From a checkpoint of a small transformer trained on Wikipedia.
Architecture: LayerNorm before each block, learned positions, no biases in attention or MLP, tied embeddings.
Each number is 128 + 32 x the weight over its row's rms, rounded and kept within 0 to 255. Layers, rows and columns count from 0. Numbers have three digits each. The size before them is the row's rms in percent of the matrix's.

# layer 5 MLP down (transposed), 1536x384, rms 0.0567, rows 365-390, columns 256-383
109:101130076181114114133126167135094115110165115132069106108171174138140106062115183157080126130072167114090165109181096112120129142158129133113144109157100077125129110202145152183093096188157116126134141113157136121109138121203099137152085147137105145115141122208148072060140082069121093193094122072133143123108173114145145132076120107119145166082202169152164150174142074122112159116085
099:116147111148126105153143116192143097132160136132146165106119158080135135153131127117210095145112064155107118168153106122136094132150115108120112136072102154173206131113123118128186136100146090121166129043124116129149144163144088091133081092172155157130135175122124106187147111157102162121111095181143146120134167175145105129089106094138098144128115113094155130147129147144109177120127
099:116148092116184062129197194170094127179186150103116135153171161151183173087128130120170073117127134099105052166118153142161128128160159111126156111177154146141155143092103114130155137146076174132118153163176095135130180187053145081116091140163187180135122076156096151136097130102119126139130106172111134144092117097171145183090138085157149157136128132172158130152130125130096107085102
095:114122100142114121097132129124113162179081122098171139124159094159094117123125117167099161184113152132111115176059154112169106094175098090091132098137198138051169111139184112169156123106107116172171097112133184104122161138146152092049158151167137166101106148129110137130157175117132106173158124187172093151153108118133139097136121139113081143135137109108130114126121148069099167124151
115:103102137185109095102108094073150126112117072111146134132147164140140110182121167144159120162156099164069180191179127112078141126136140136183140120058108125144109135157137180143109130206157228137124077126127082119116118100099121080093153103106105137072110135126098079181155128150069190092075134104147140102116113107215146112150120096151157135133065171103180141104140130128144146097188
107:106092190151137122136132136138136119193111119130116139114056076116140085177089190106156163147167158151085101167139149108155123127103126098139069147140050107098127163096171126097130136143183141115139131136180107121168169062117170100182137162139098164160085102086124121109164096149141183131128117125115118111174180122105073124129092118094197095144172079129115092149121115056120171121110
107:072156061155109160143145132139069122079161181174173131189151133177141177143087116076162156104101124102097112108157117132119100144113138158156119176198147128144123088084225197167170175137109144106150139188067160145091068114069160109104157103119148103137114108100117097166148129161128089163086118124136151115089161137085169111118105148153117144107124087090145145165138069154138165096102
096:132130108075164084148118104163131127143193112072126167152117150140086087099089143114167185141103173133127107153178104139154126049133149171155148125099155115167113153152142141204164152115134167153176052165137098140131164101129172093190139128084121132145204174169114125103114079142074188102129115106124145137142160125172114126143078184120162113076145104056102064124083145131120069142139
088:170128134173063121118154148097123184160124089113144120129124127161199057139168054115135125131111079140081150112105142104143138098113102121100161092120157136116112172123118158074104170173171131143125133118131109181193101072142122187155093213123158133112147123066153115121091053162154090175109112143145132121156164166105144045143110121084192111124137116156144085124142118156168130105217
091:152100128132111054160105097125172151168134152136139158113151030089128197111128121092101036062117150094142111086125154110163116085072120129183147123146157113092117090158140149129115128188134118088142112086138096175177119152132091149142135136109160110134120103078144167125122144095154105130115126134105071099082148153119102145153180127110134187064164089137099092187165177117161168140137
129:132120126134213077124133096064095130101123056082131109170090142093096111188138167124112138098164136050122077096163112108125160154185117084111150068062189092093082112121140084158164184144099141125084137145104087173111113174097086079108151140087109125145116080098099109063152150161140111104152102110115109138131047158199155089052172173162101149160142136151145066131129122117103109085151
108:095078084137128119095174118148105097113179106099101113124116123143152172075145142139127115107154086155135106177119110167173089208142138141091090126118133122111085155117109098135152149116071096171165112151158117174080161110138114079170124183100117079169112065185117186074147126136119095129148115042044129150136088151099131087126095146125054121152173176136126069175141127091046124098103
104:139117134157174169109119169117101164106148123179145117163164144111125101060102124168114102148156126104153139142156141128169142092121083111178101114127145120123060110096134134135112131071127099123135130117130114163119148124099129171105109126149132137083141119099209147094120170108138144146151109155126127145212131171087099162117115206114162090162148146181104118144142104109137160077131
098:141076166151126105083148115148114112155162069064095115094104170179081126098153105089139138160116121127072109125109161087111125119132135127178113154114143103128133128125165118140185187084139145178106122150129098097095160208182110092159188093101144151112143030069100039089101160092154117106104203071082068135141177113135173141103144124109136127121140062139049137136171082145157156105133
094:169135125175153179166136154076156096150176119155142067110165122181099106190105115127156123108120113098125057101167120128099133099100181178125147133145141073136129097097149116180149150169143094139126188145138165146170112132125079140126129142128103115131181110106194189125151065133066107149084155128188121171157132127112136131138099048112149138084124128110131131113142136069106133106171
092:180127103089158146096114116134120112194152106108146159082128119155135150110136143130144101143151162089107151224119105142185119177087176141081161121121118174144109177067160128152152169124112101091113127108129123068069156103097181111144123148155147165102114087101138147144134088187117121164149119100154152056133103111125135116143122123107162135202071139103115111133093155129114134137136
103:140133080182140114133067145086114124135147100097120100158126141106151152111174127124106165146065130163098103098109171139159109156144072074105099126133156070158073121139174067142141157107123144142147133139172055163122125111118081146182145158132069141110126115151105167088095110213087092136134095162187093151109081134180093161104171122156158146150097149098124088115151081127119205164130
102:112098114155095134160132140066156124108141195168113079170126089140071177132093106140143113133113158118112032116087164139110077125113109131156136141114145126150158113110168184165087095095116152141144138155164127127089086165150089144131160100090092071127119165150208111160125145177095106098141182095143171152134178079163149088147166099128140080076120168096138145109132114112106121091119
096:120107170126097124118137091097127094117091122141145102067146120170065134149095155158193113129168136112123165130135127071101155105126099113129128084185116143114112139113125082183137184163126116141123122180143115105123152160122068140157154164162106122156163125142144135177105118081118120121064120102174121136126054114131159120130104162122114096160084156123099194148131155144138121182078
101:165131227168100165152152144082156186177153115113091091166190094101079178106124103164123181081146137115127129177098095095149079124074093154119126139092133122092127154126134108147121131168105150166136131145168141112145147101097115112103116105097182076193132071123166136154142107123146101124109131192108122112192141131150120132046100062152113122151190122114116133137142091147129124132180
091:093113100140119097129171098122068119124140129142150052106140093138126144152091135165134121118166146143079080147124201159076200149115156155088073130187193110160146167097174149096115172127134124152161174138098119099117097168133107171101143173122181140115052149146128065078176146190093116103099176113080123155137130089119120184119087148092141123141075128093133136130133125133130083151166
105:089160148131136081150114129132161138157101142049108108079148137114107119145126150130147146122092060084116153149107122139158125120082105074153135147131171103081082103103100075064147177130094115161165136119140107128128150172175166086104139137102102119194135072080152146128116135125165127085159131105082145149115136100174107110120151167123151115092170152129134162148112128064125116076144
094:121134089182159180126090116156060133114100109104153157135120127128101109115129111123095090182107135118056136141092043121129172135131161107061167094117177130092115087106142059098151180115119135184133152139123080116092128178128159114137124146113192193139157099074130124090112094064111155138126090140101155118166140045106089132101114170111127152128097115197064094182136145120167132122085
104:132100117170152120127099127068114092134116049146155172091149120090149151172126163171128100148120117139072149195171139067104002139104147111148099158116118109164120113117135061178156151130157141138164129138154115115094098061161128137153152121107138180108065094108071093116132162134161058067183159103116145149118123145147141053104119186100115167130119152109138127139109103132132166126037
098:101084185110125123171114135068097142148163139107077091113080084162134142109082106138158136187142115169150123156100111145172121142109094073120125146139180135162150097127077104173191107162097189129094144109067143152099106071156098141152127135064093157141136184117179102125133116115110110146148154171102110134102170141119141143138147170141105086105114081132168116084129118136136093067121
088:126132149160144104150219086078136072140168133191162071181112137134160126165130135140112172064139197146120156109117097138172132179139105112143186088145164124126128152219063144159149195120159111077127177079191095092174068145111089139133127073109073099075088104084117122149168185142165136168126152148164117153112092144095158125153126127171119127186095129195107103128112155168088115152180
# layer 5 MLP up, 1536x384, rms 0.116, rows 366-390, columns 256-383
101:144190090138103137139111142122150125170138074102198159107115168184139099133144102140079064145153131138137151159119159106126135107165091161134153178187135145125138142156075140148121098105129118154122097143142146170137081112090117127151132170131117111118153144145139123126169135139180112094089106145128160099128110106167171112156180065122128075084120125146083097128122109137163104133092
103:112120107110078138125201142096103132138131158169201106131070097116156099146127085123121117159140119092130187163086105105107097127074109117104114151137096154075117147162127130158084175125099110107135098101067155098115130127115140123116124127129101086124086114137155108146184145053126131189160120059157098090074190138147112066105122153125071152107146153150127157177137121099148126133136
095:138075111165108133192158163146171168089136149133150133084118124125134107108164132109166098174112150087116118104133107082120098165075083096060091123076096143135104115120101145119181129149203121169174115069177136133119202137093203156097151152102196141100143115077081106099067160123131156125118122121139169142114125150133113123156096141164165181082193094067154171139125172126135165147139
104:141122151071110109166072145165185105163100134118083121182118133150122134150075126125158086131142110166136148179161116125118123165072107165078159110163113074159163118158154100104103170164113094183104123120188081156108103173166118090164106158181133134157143155144151122112140115188116152193116145160151159167117133112148124152183106157136119153129191148099105155130167156131070135139151
101:092173124156117089152102095116115181078071121104133152146101072143149156095101108146127126123139079107093087176138132144106116073097130098090123164094118190134170119142120130114120139180105074066101144120117137181112121088103124095101098137111179143140134155111112145177149116138114130139061100084107090166151078093125152098128111150152092179110161080125107120070151159177165124167175
113:074108088101141106084100123134111108135119095181088071134123072173165130126132115118117124178163111120108152132121109221134148178175106152168134128143088126082165063150127165094093122104124138096097169134109169132080138118106181191090086153088149090146145168130122104088120096145080159080100090149062164166146146135118158170183150144118091105159095090120168114151146145173154124134139
096:076078140082120146143119076107109123072164067137120098107112130068132113087137154079107119183124100126162168174129123179095157175122177103147117166089130137097168153134107087129111162156138116211131089139148135117087145132121171093118121127085112144162147190107128191137058134119072136132109105110135162092141173118148159141117108166115100124255158125118087161085132118136105111097169
092:106124124099111153103164096129128091071116176117142108114161111177134171079086163158105163118107096110112093104093088147085127189084065139102115186126091125075167152130128146164161113134129122138116133170162216150146169112106149147097100133146151122087168154180138082150135102168142121114119127122145136119105134126119119134075097145105112062128069082099137129134123123134123159121107
094:156141127144141162145156141116136063086135172119125133102096137120157100177152110151150152141125035166136123113078167157149128055169147127068113153160152161099107177134151148113154140098190115182098200190144153118105123134138101154118146138181164171163099124139178091174112101134095092094108080144127131109139105148069101132107107110084116086200119203168194088135147125137131139129117
117:092131106148072114114103122150130124131120081151132182101134077152165186139144135086171101136110115148108137190155065092133157074067152120117158089139107151116118178129142121157154144184135100129141101119130123169081056078132113106171168093111127124128143146128151110122173174142135145147104122094160112100126136087065129113105099110062181149151085119170131114166091160156153103135082
106:221128165139108071174075157158160135122141143134172121074113109097207062102114152128134136134167142183119103088183115054119098105134147134155171120087115153115146103085139132098160166144153139106135151096169143105117073113131165152075107103082122129129138117137179143141073134170113179145107160108196085129109120182081122124122167055119095082129126110082155151130116147127143141119098
105:126102126142062155131057112163150110106140122132116126140138161179073116113088170151095161156111167131118111090185130057063146161098157124125102068108208110090067132160149125113147148139154058127086097141073099134115120099129065101124139137144100119166130149164157114188128122176102184132099111156150136111124088107147116098117113157094159128113094122148151138063085075101131209157057
095:168170150132132148139077118127156125133097123124171145105118121178172106153079077135185160165106122157121205103169072164107164078124095141105211169120158147205150100072082172126136090112162144107188112131111140173145074138140158100155134072140159174178113104075139132135092129135122160149153111206131172096070131123099105123138090092163090089148130171112141173101126140123112072101035
092:161205108148188164180159176137131119129203125130110152093162125116105171136116071117107115155121159141174116121132105122153122123098171163153096081155147169165147117079188162067076194178108087121181187116101102133116113160097108125083095070134124116129118192111176143122151091099099120063111142159179174153147154111125111117156165089130156132106145131127107120069079064086131132131193
091:115110174139095154146113136168120128138152159120110156191106083100139153138115201159071142093128146162137095130079123139115079119103110186141090193104099099100123062142114105090152097089138106116125154075135100150176117128108159124091154107120153135132193114160100135110137158137127109136145082162158127181100129109059155160166136128066115183084167116191138100078088051143098162143138
103:101103075207105130129141137072194100113119136119120109205193170162156172117079091116155129147179095136108137115087133120086136109117109107090150145090078137149156142097122210196088111089136166117110112125177126091156067099130151148109121128125136131144108121108148177097127148131098124125150157108089131166154117131066098146105093139138188175113146071098154133155132177135165121115163
101:135123133121115109083108156094114133131111114158179124112046132108147140104150144184185119157169162125084150131137138090115141153138139062131152115131114119092065126143104132178123158181167131153178141058108106112076158110119159164165112101132115135162181102140091140115129098160109141079117161127157078083062150148095107104134139154158119103111152129108113114145101139154128124127150
095:148115146127105131140085119174127106109136140073178137163099140183100100161091129123139171099114115106114147121115114121163090163095189114159140126133085088172104086056172113147088112097059178052158169174194173157146118181142141181182139120094120123083183186095149103145079120142160152145127123112199105159148134093175142135122087129153140126117107139139180142108144150111145150114152
099:172142125146125091179106140182118140100170111146122156122124101162119158156113136150100150142172136112104171143124086144129123129110152172058133129132097167128181115098102077104113187109158114124153147121109098127165151120111086075147138145106107113108102136127152163167108101136115102119111127162081135119105152083110106101110106129092110160156208101080149128115163113052131086123126
095:132116148184122169172172084047134088166084129153132177106159087157130116136167171148148074190189105156130060151120093113145123117132163124079151165107152148141142131111086130086139124108095137114106109138164123187177088128086077131140082112108139127146113230067161135138144202091078110064119108112163086111201107118067072151070089131150145137130152121102143095126102156089100067113109
101:078134169090150146159118174120123150053077068130063082112131137141141133139069100115102127187172100192217112159146134152121168165176104111146088162199033107154124129089121109106138122137148141076058073209127132106119121155103126145163076092116059173069160161192059119156087117085134102134161161093128107130110143104123140087130073119117093150097157111163137073108136126093135175135118
099:158103149085106089099091077142151153110136159138091163150115132107090087169158100099157183142107093171144096089138141179147065089199149065105176151127099108156166162095139086111111129096137066119134139136149157081148145103133131151106135178082095090113105189134096163088133126171142126117128151092180111104089174162153206146146131129128117164130142130133168144096140171166103135076191
105:120153094124099216071079157161097120140174126108116114109186127122154110148090075108132138182122142200179188195067124134098089149110077124161135159130128112162084117118166114133177080129131147178119108144120133119088123129147115121177163176132106140151105119110141151150210104086139149189157131117096146146179143114095170079135099163090101091105167122109153126104150153114094127096096
103:120139118155057178186128175122151135134139195171152141095154174142157107133130154115085164064137096114122169139079092138106110176077067096081122144164145125154167093170118068153160156083125110129157182129109125175146064120130137177149139131174093111152104072118190118150106128146106138117193166092121160170135110068121116112087126120143147142153080182107131157119101138133112168126120
090:145140097185113100138091148142098143159117118135106136048121116078125104141122076136131160164143119121153120163176130102091080146134122119170121080087162192115111123184222122076099143133121123132105103076155122159128066103128127131170094161111183120142136118142140149093080130094097118167170099144083147078153141089128182099174179131095095123130088199170101118156142122155129131114086